config.yaml
num_attention_heads: 13
head_dim: 64
hidden_act: "swiglu"
norm: "rmsnorm"
norm_eps: 1e-05
bias: "none"
init_std_up: 0.0189
optimizer: "adamw"
beta2: 0.98
warmup_steps: 290
batch_tokens: 131072
max_steps: 8111
Each number is 500 + 40 x the weight over the matrix's rms, rounded and kept within 0 to 999. Layers, rows and columns count from 0. Numbers have three digits each.

# gate: layer 3 MLP gate, 2240x832, rms 0.0444, rows 2021-2076, columns 224-255
# up: layer 3 MLP up, 2240x832, rms 0.0449, rows 2021-2076, columns 224-255
# down: layer 3 MLP down (transposed), 2240x832, rms 0.0403, rows 2021-2076, columns 224-255
gate2021:527506447458479552532453500476569498515535528591529561505521468505560495432473411507505495521496
up2021:456513515480484484482532448474519484517523445498503498505415507484466528516516495516450499551544
down2021:480463510511434504472447522505467573507495491561469502524521461486473507514512459463546534527508
gate2022:458549536527483490505527513470477562430485597530443509506443475471506424419497524479485502509474
up2022:500485564427375425544540478507474586470588471541543523553553452482447462506499472457556507467554
down2022:551504462511581564494527436488475519456507553557538592470455496494478520464559533469491467522526
gate2023:460445390462518482463514561512444538433626486552483483505493475470470583530526476449508491461474
up2023:463477454546559491505521473498482511559481489522506556409540587513454526530484503481539547500514
down2023:477448481468606487515491486522452511437528423533503476490435443492495522517572566570495497518520
gate2024:475495468507513501584531454436484458514542533423525462479527538525482448428464535533496479473446
up2024:527511555469451550477477474459521558501482480530483531540503514458506498569490524517523462516486
down2024:494519474521603498518470539556464486488491523470500485503478490492457540502525545467476487535528
gate2025:499445532538542452494531501528447560473537519466482473498461518472452536524457501559503443504409
up2025:444481588583427528556445524480493502487581457483584517480482474464519486465441563492472521426505
down2025:482558404472528475505534446525488518531502435494464411519530499515482537517482440500402472513511
gate2026:529468501578564529509555493483464466484505550461545563601484496492432521513601500542538530524458
up2026:463523463512452515479520499497495589534486524579438540483573518487551430464484455454449424580512
down2026:590562479499447596492525438452512456418555497480497493527481470414445539524550536559520550433524
gate2027:471509467476547428525475518520499515545515481528488430538493524526422528466460455465472479522491
up2027:529445515512548495576552508514577481438495446482448534464499473564473481498525490475492466504388
down2027:515553587541469510504517447458522570451551485507532600473481488496511511500526528557492537525490
gate2028:519559486514474472578450516455498507425512643409486485494477448457533496485446505515526497424545
up2028:520463457469525564537413544476519507439535503535466462484474502448490476490521584544493549423452
down2028:465494508453466510536487489429472528458559410487481507531517528499534518480494493469614487479533
gate2029:458533490562464534495537499552515485543500513363476393432572490508460517544452543502519532456513
up2029:468568513505547507517479492476494497585558504545494438502532535462495502473495460483421536516445
down2029:490399545509513510480442506533528499518495462484519557428508468546594457475475457577510518452543
gate2030:452453500453547546497531548481498478472424484484587512424488527475455494493498577500540414534536
up2030:507487561523467519443476480511493485472549501523470518432556488560432542525517465498566500549400
down2030:406492546511510480489601478453531532466459507459487532532461444442487499491430526459515492459545
gate2031:476403465481450475513487511513476496493568518437565497503541478500414483495486523503423427455456
up2031:491444519450518484443522526465531462443480529548526490575570454493505417462490479479508514517521
down2031:505478476478465536550529460546502495476556510383505503500456491504460480539521532522535429450442
gate2032:483510485541470499563494476442498458457499502418512464509526504572466398409487585613539522520565
up2032:502512443531485540486441540566511517530576460482504507569482492547503559486490550474454520440498
down2032:485506452545411534536509483480537536419485508490571423558486469543533381487498543496533550513538
gate2033:498536471490482567506536562551435524489439500554518542446544544493514454502496480428531435545463
up2033:541557554526493486426553506525493511485474536534514557564489489538519501511502539453522525491575
down2033:407476468465509563546462409544500486422608482492493538502481506377454536538556550493549529501468
gate2034:460463522478509571562492506441549461476474479491571475474485549409493416479431466532465479499544
up2034:500554451486459479481473443471459512455512471505506530483552499522506459475464510504517472529503
down2034:559447563573582528519506532560453545516562475499430532523463465515521569557530495442469542473465
gate2035:479476428520482483551515516515469528417490468479563516475432549473406464483439492472518436473502
up2035:466487495516479463569473573472449455488493514574486508458512498411509530516493569530538460578486
down2035:507527465447514553480570497519464516587487518493594465583571471511474485510442468534537552498559
gate2036:535540442514594548462514483522517512535436564527443461456511484478452539473478553493474479521503
up2036:522596512546479480581483521479437497500509431442482424467546491465528420558564508609560517449437
down2036:537536489591514472506480473494520519486483512569456449501471554474484475477473495527539449399490
gate2037:427544417466473467516472529430466560518578439535537478489490511499540522462514486497455509489453
up2037:554491554527526471492569506496506449486581495438473543502541504467542510543559486501439458484591
down2037:512561560486493498502443468459579519509491429488461449497534534514468497511435445499493487549439
gate2038:415515450482509450464490485480475496465526488532521522527449411472484447520498456498508551437494
up2038:482454441470562501482498545550533531491510573463514531516528535487469414568534488448441482620469
down2038:541553579509461501528499476473489471495455471531583573502491495475515476475457476477523498594529
gate2039:514435554488440508478544511543543506467527545519561475526478483474497535462534545538421407528467
up2039:490491453470512488461497535479501504490540541545503489509505546473500526483519505440463435471508
down2039:482545480570404465447508473542512507539489487528528471477536487494531592458460514534504485530501
gate2040:447478539485503497454494492445435530466520444506423574458485516569450524597434456487501480474544
up2040:450511511451560511475527502477521560482538505524512501556461522507456597443442457446479430481519
down2040:506495476463498489553469483435419466477517466494500436402519524484458409547490502553513480502473
gate2041:487527489452465458493498534553548499518476465515475510511504468459530473513521497528467581507559
up2041:496517519545463540523470530501497508411508489511484512481524488477483451501499527540488504491566
down2041:551476558453500460487531559550468498616470478509465497531494530484488463480483519469449535486467
gate2042:537416527463500500469486427506505455518497462543493471525477484473503521531528484504491473487435
up2042:455493511411504547479506478481526557519518489544559518510514498481509522493488542543506417496476
down2042:566531527543486423542512509523515464471510529539478467472520561510478500503516531488507456502555
gate2043:431520492445418538490532503451518538517525481534498433495526493456543487502459486508522513409454
up2043:489535485500469540576497477460514561498474528550592503551498509497392550534502468522508508499535
down2043:499510448508507494478462506536535461561508494547503419453569515441558532481518507532477516503519
gate2044:473499465500542496499473443496513523453566439479561528503515508542473507515487519478499529528468
up2044:495478472470545541502518561597458548526450524513482534474492492517492532492525517479534554539534
down2044:496513512491373534484462353446533458528565438534550527514484474508527544553491503547485459470434
gate2045:489517627602509444506475549463463523417562516498465486480532495565414506543508512454535498530492
up2045:596531582544429617495473497456466457458481508449497451527543494468535499376487496469472491489385
down2045:589494484468469450431434476488568511484540501513526521530590431499458479502488457478489525524473
gate2046:452533538506497489511458596492497589537480506528579498438491534522510480473487526511491482500471
up2046:486479520483519558508502543508445473481518556470444489502511557487504522530566522469485439548528
down2046:408576562461485467447507482462468566548536467474511428512486473554492501504468476499553494524467
gate2047:476484511567448521509470526528431490496553468487559460558466507451474599539490410508480452513528
up2047:484497499523522532447460523554472535566545462481470470454501555431496467520573512505497540530516
down2047:520488491518447540488516569498564516509427441438478490482519496532523537423523447527477435487465
gate2048:545488519498512526446503463608523561509505499526484460514495584568446517495438410491569484558484
up2048:514492416463494564446545531518564480509466451521431506538558502458497477474528498604536475558474
down2048:496492531571455498515433462461505496448415522539489536432594509459528509504449527518441527526462
gate2049:439487486502507515489529541486483477455609455481521518528472457482486445522410498448536454488519
up2049:487490565541522479441496493552466574598471531522472476466569469426545468521522493481481529525431
down2049:496487476430461518557548424442529473488494520483505528420564523540526588458476521522540466484514
gate2050:502519562517530520415551545526551520501567438477489482552478544538460485499509440541427495510470
up2050:500507485515512498484459463543438476501508452569438438520465485473483478506416518529541495467483
down2050:481522519507494461504515496546524456472537509492540577542429509440537453539517498491481539456508
gate2051:469443422507473440521463491520443541483463505451424471473380461532542496449433566543578420545494
up2051:439508468483533555471499452508510525465551503486518442490501496518436534457499520515507498498486
down2051:475507540502449515473503537527575559418522435444498479453540500411492530499507564601467510438421
gate2052:546520499550435457458567456517519478493459524477492477462501509545477544503523538571474542480493
up2052:556474553501448524546530541540509476434428532487610491447472482456522467461603505519406514534510
down2052:478522494453543521468472453490511539486522510529513547531554507520500563518504493522464501475515
gate2053:549492485503543525438487475502485439506460469486477480572525509536465473500451563524531502479471
up2053:585483538557480510513423461519487481474478488533498445506473480512494498497499494514492545512522
down2053:498506485488526545471521568482567503551450467525518550466502519507465495519511546508536428535500
gate2054:507533573462467443556469506510528494490495485473453497473481503509560499542532491484466563479539
up2054:534404471517476456493436454496487478481539517464530454499474578530445564462484496487508506520453
down2054:512538501529489437463615528517413580456456485483403459431461529410510505545517520483543523468514
gate2055:427500502542517551499559470508518446467474539483518456566520530610485522485489537507512505465505
up2055:487559539433527524502465465471519544506488516520479502457503521458544480520432486510462492434539
down2055:517500444480484528513517570552499501561440503549405493468522536579459502484506485497510511546547
gate2056:447420489513452475467472516423478506497550514483463515474508501464468498523440556450500515458486
up2056:507544493491512461516492458481467442530501444485500469471432522446530509567545550512502523523524
down2056:486565490482511526432534506477513528495523454507460498564500481503541476485539428471550501575454
gate2057:456397515519489391445474554522430525533426534532470486527489459461494482523465435501441477398527
up2057:473558448425538567513540513467490480454474466467493506518568473453554583500442442519513490473496
down2057:555464546490550449405546542417527524501470554499569461433510469506447499522529475531638532499492
gate2058:472429514529544577490512544486517532461456459532474500550517485547422470449563474505522484522532
up2058:529475501454511503487454540544571528490511557485473459467442463494567444466473459553557495483459
down2058:553510523548481495537589519460490505495519497555531507508452451473497459476516525529513582479497
gate2059:460538442534475540517498489484438558500463546493480483448484512509424575534456495519553481522472
up2059:558523523516503527401496546543478487489485494516495503459547503496574486524482474587534462523495
down2059:496467511480520483529473529498422481475516477519508467449454538513392516527559502486435469509448
gate2060:428496475503609487482560473431473480508563483506537531563358458489532454502502495481531528472440
up2060:469463416500496463484477489465534546495537469559512474570425465529480504595455501543490532505495
down2060:510514531506457462525439530519511443486438504511497564428471458459532480476495509496471464511512
gate2061:425514525456526484564486535434498478524538550567523527512564495481501531459402504473441468573453
up2061:529589545458490494552537519527509548495475545555489461565563463505491445513509440507487437539454
down2061:475521500457552564580415469465484464449470484535511492490491545515445465420507512492482484544501
gate2062:529502472511492567467564470476545582515539575491588449507561525525448491431487451453490488529451
up2062:495479493443476484487508465482544482533518474547521488541548497484468557440472504440494478503544
down2062:508505508551504436482534525471446523435572424565444479531472490461475497497545485503473497464512
gate2063:525507401486546480523418511504523563476556573510535486614451437518491472461495499505542427505504
up2063:447480436487485607457526510550460405441473457449566493535539495476491489467502435524479465495516
down2063:471509466506542498522499526457546551488502491553502478510480500550480489445491532525482466504493
gate2064:487581608494482474488527501462502477488550483499474494476515492473528564495447531472486493507541
up2064:487485428512482595491490555493476661477426571510574488485480479542476512480497454443448557535479
down2064:502391499526568554494555514541474416554476510475485567539512560478445424466509458476555568573513
gate2065:478470541562450504506456466472606440531637504509550505467507435418498472491474536516579474458489
up2065:516534530561494593466471510511505511440509562509564493497565492493449535528504551514487504537477
down2065:533451429473523507507510508401477464572536553492552457498509529486561495419470536482506459547466
gate2066:478483462421510540503426527496415495440474523447550488547497532398599463442487468481418498509524
up2066:475534485521467446471524488511494481541545491530473579517417464543499440493552510495471554505512
down2066:589547543513450590514498528507483517563559441516519518541528529440449536522469579541497496552456
gate2067:484502470573538510433533487430528471522542479414438456436492560510479599461532500520494542426456
up2067:511492455562537502501465524474510503520489510544500493550512614440580532499497503537510547535512
down2067:555472521519421494496478462553512394449494500466460525531540502457444492494522527450512428487478
gate2068:523477504474489583497535495472463501500420463511502472445471489475532485565512480502532502523547
up2068:522532553506462512489515459513509508451487489503547456555468476542504556454504482563536525477470
down2068:469511552462492531522458562484527554514502519473432498443506534487504542528449500427454540541526
gate2069:489557513591463475541414555502486545417516535462475468502462476514570465565487555521441515479501
up2069:611517464501538549568481499612412499420380510495470425489517552472417491474529533520536497489607
down2069:615564459496540542464467491520509496446446539531550514504448487386528519506441529508487539568513
gate2070:493483433498529436517548479501527495512552541489536560438452523570477474489500467462559499561460
up2070:441440536502542426459585507479530442537504506533480535489579538527537500491495505483480498515510
down2070:504546528573510499553469517451404549489457506458475462536467483504499451503467438475476529510472
gate2071:515529509509504433471476508503481485497551463521459547487466425503531604511465504449473574475500
up2071:485524474483459427491495503461481515479514470547468463502503486507525491480450561485535557561512
down2071:490489475550505479473495535575501528477509434524545521521513524523428476515512415543567417439513
gate2072:484529488578524520531459574425496542522520489416516406489438463463561406483531457493446532458455
up2072:416585490493496570484523559556451509480468511512603524479492547462425576504526491447480490564488
down2072:457453442502531511561516515503514476356472497463463509546470445464474450513530465493464549565500
gate2073:480541502474500517560511534481527508470543515537554552499482484509439481482455463549579476487502
up2073:436571570505463516485468503502491535527435479581472510511533532501533510523483487490473544501539
down2073:542402492438592497539452465492495503522567552443504544508482501588524512513533522454495490530478
gate2074:545544480580528455504521492519501530424399459507442493514516447535412520521450465460493420487547
up2074:603524534530552545513515447486596525491472569483490507489501519489561424471604471508446525512508
down2074:459422492487500576591461528531508524496516518485634595489536595505449516422448468503484505466403
gate2075:450535508541469474501546472435470533430444481564377570486552484462458451582559522502481531522515
up2075:567490528527528508524468519475490508478518465530543597488462457474458485482559508474516439504486
down2075:477578483454510482542538551470455483548476476529451506487458489491507476537446492501538557545458
gate2076:548478555548450441490531512465448528439394610473484477489523497509437489459460520497502528501531
up2076:463496513488499518505533548499490539488483547476471457515438470502494470471476499479452530462477
down2076:532596549485571443524442457557524471461487512580490553460581456448492541538456474526460555491527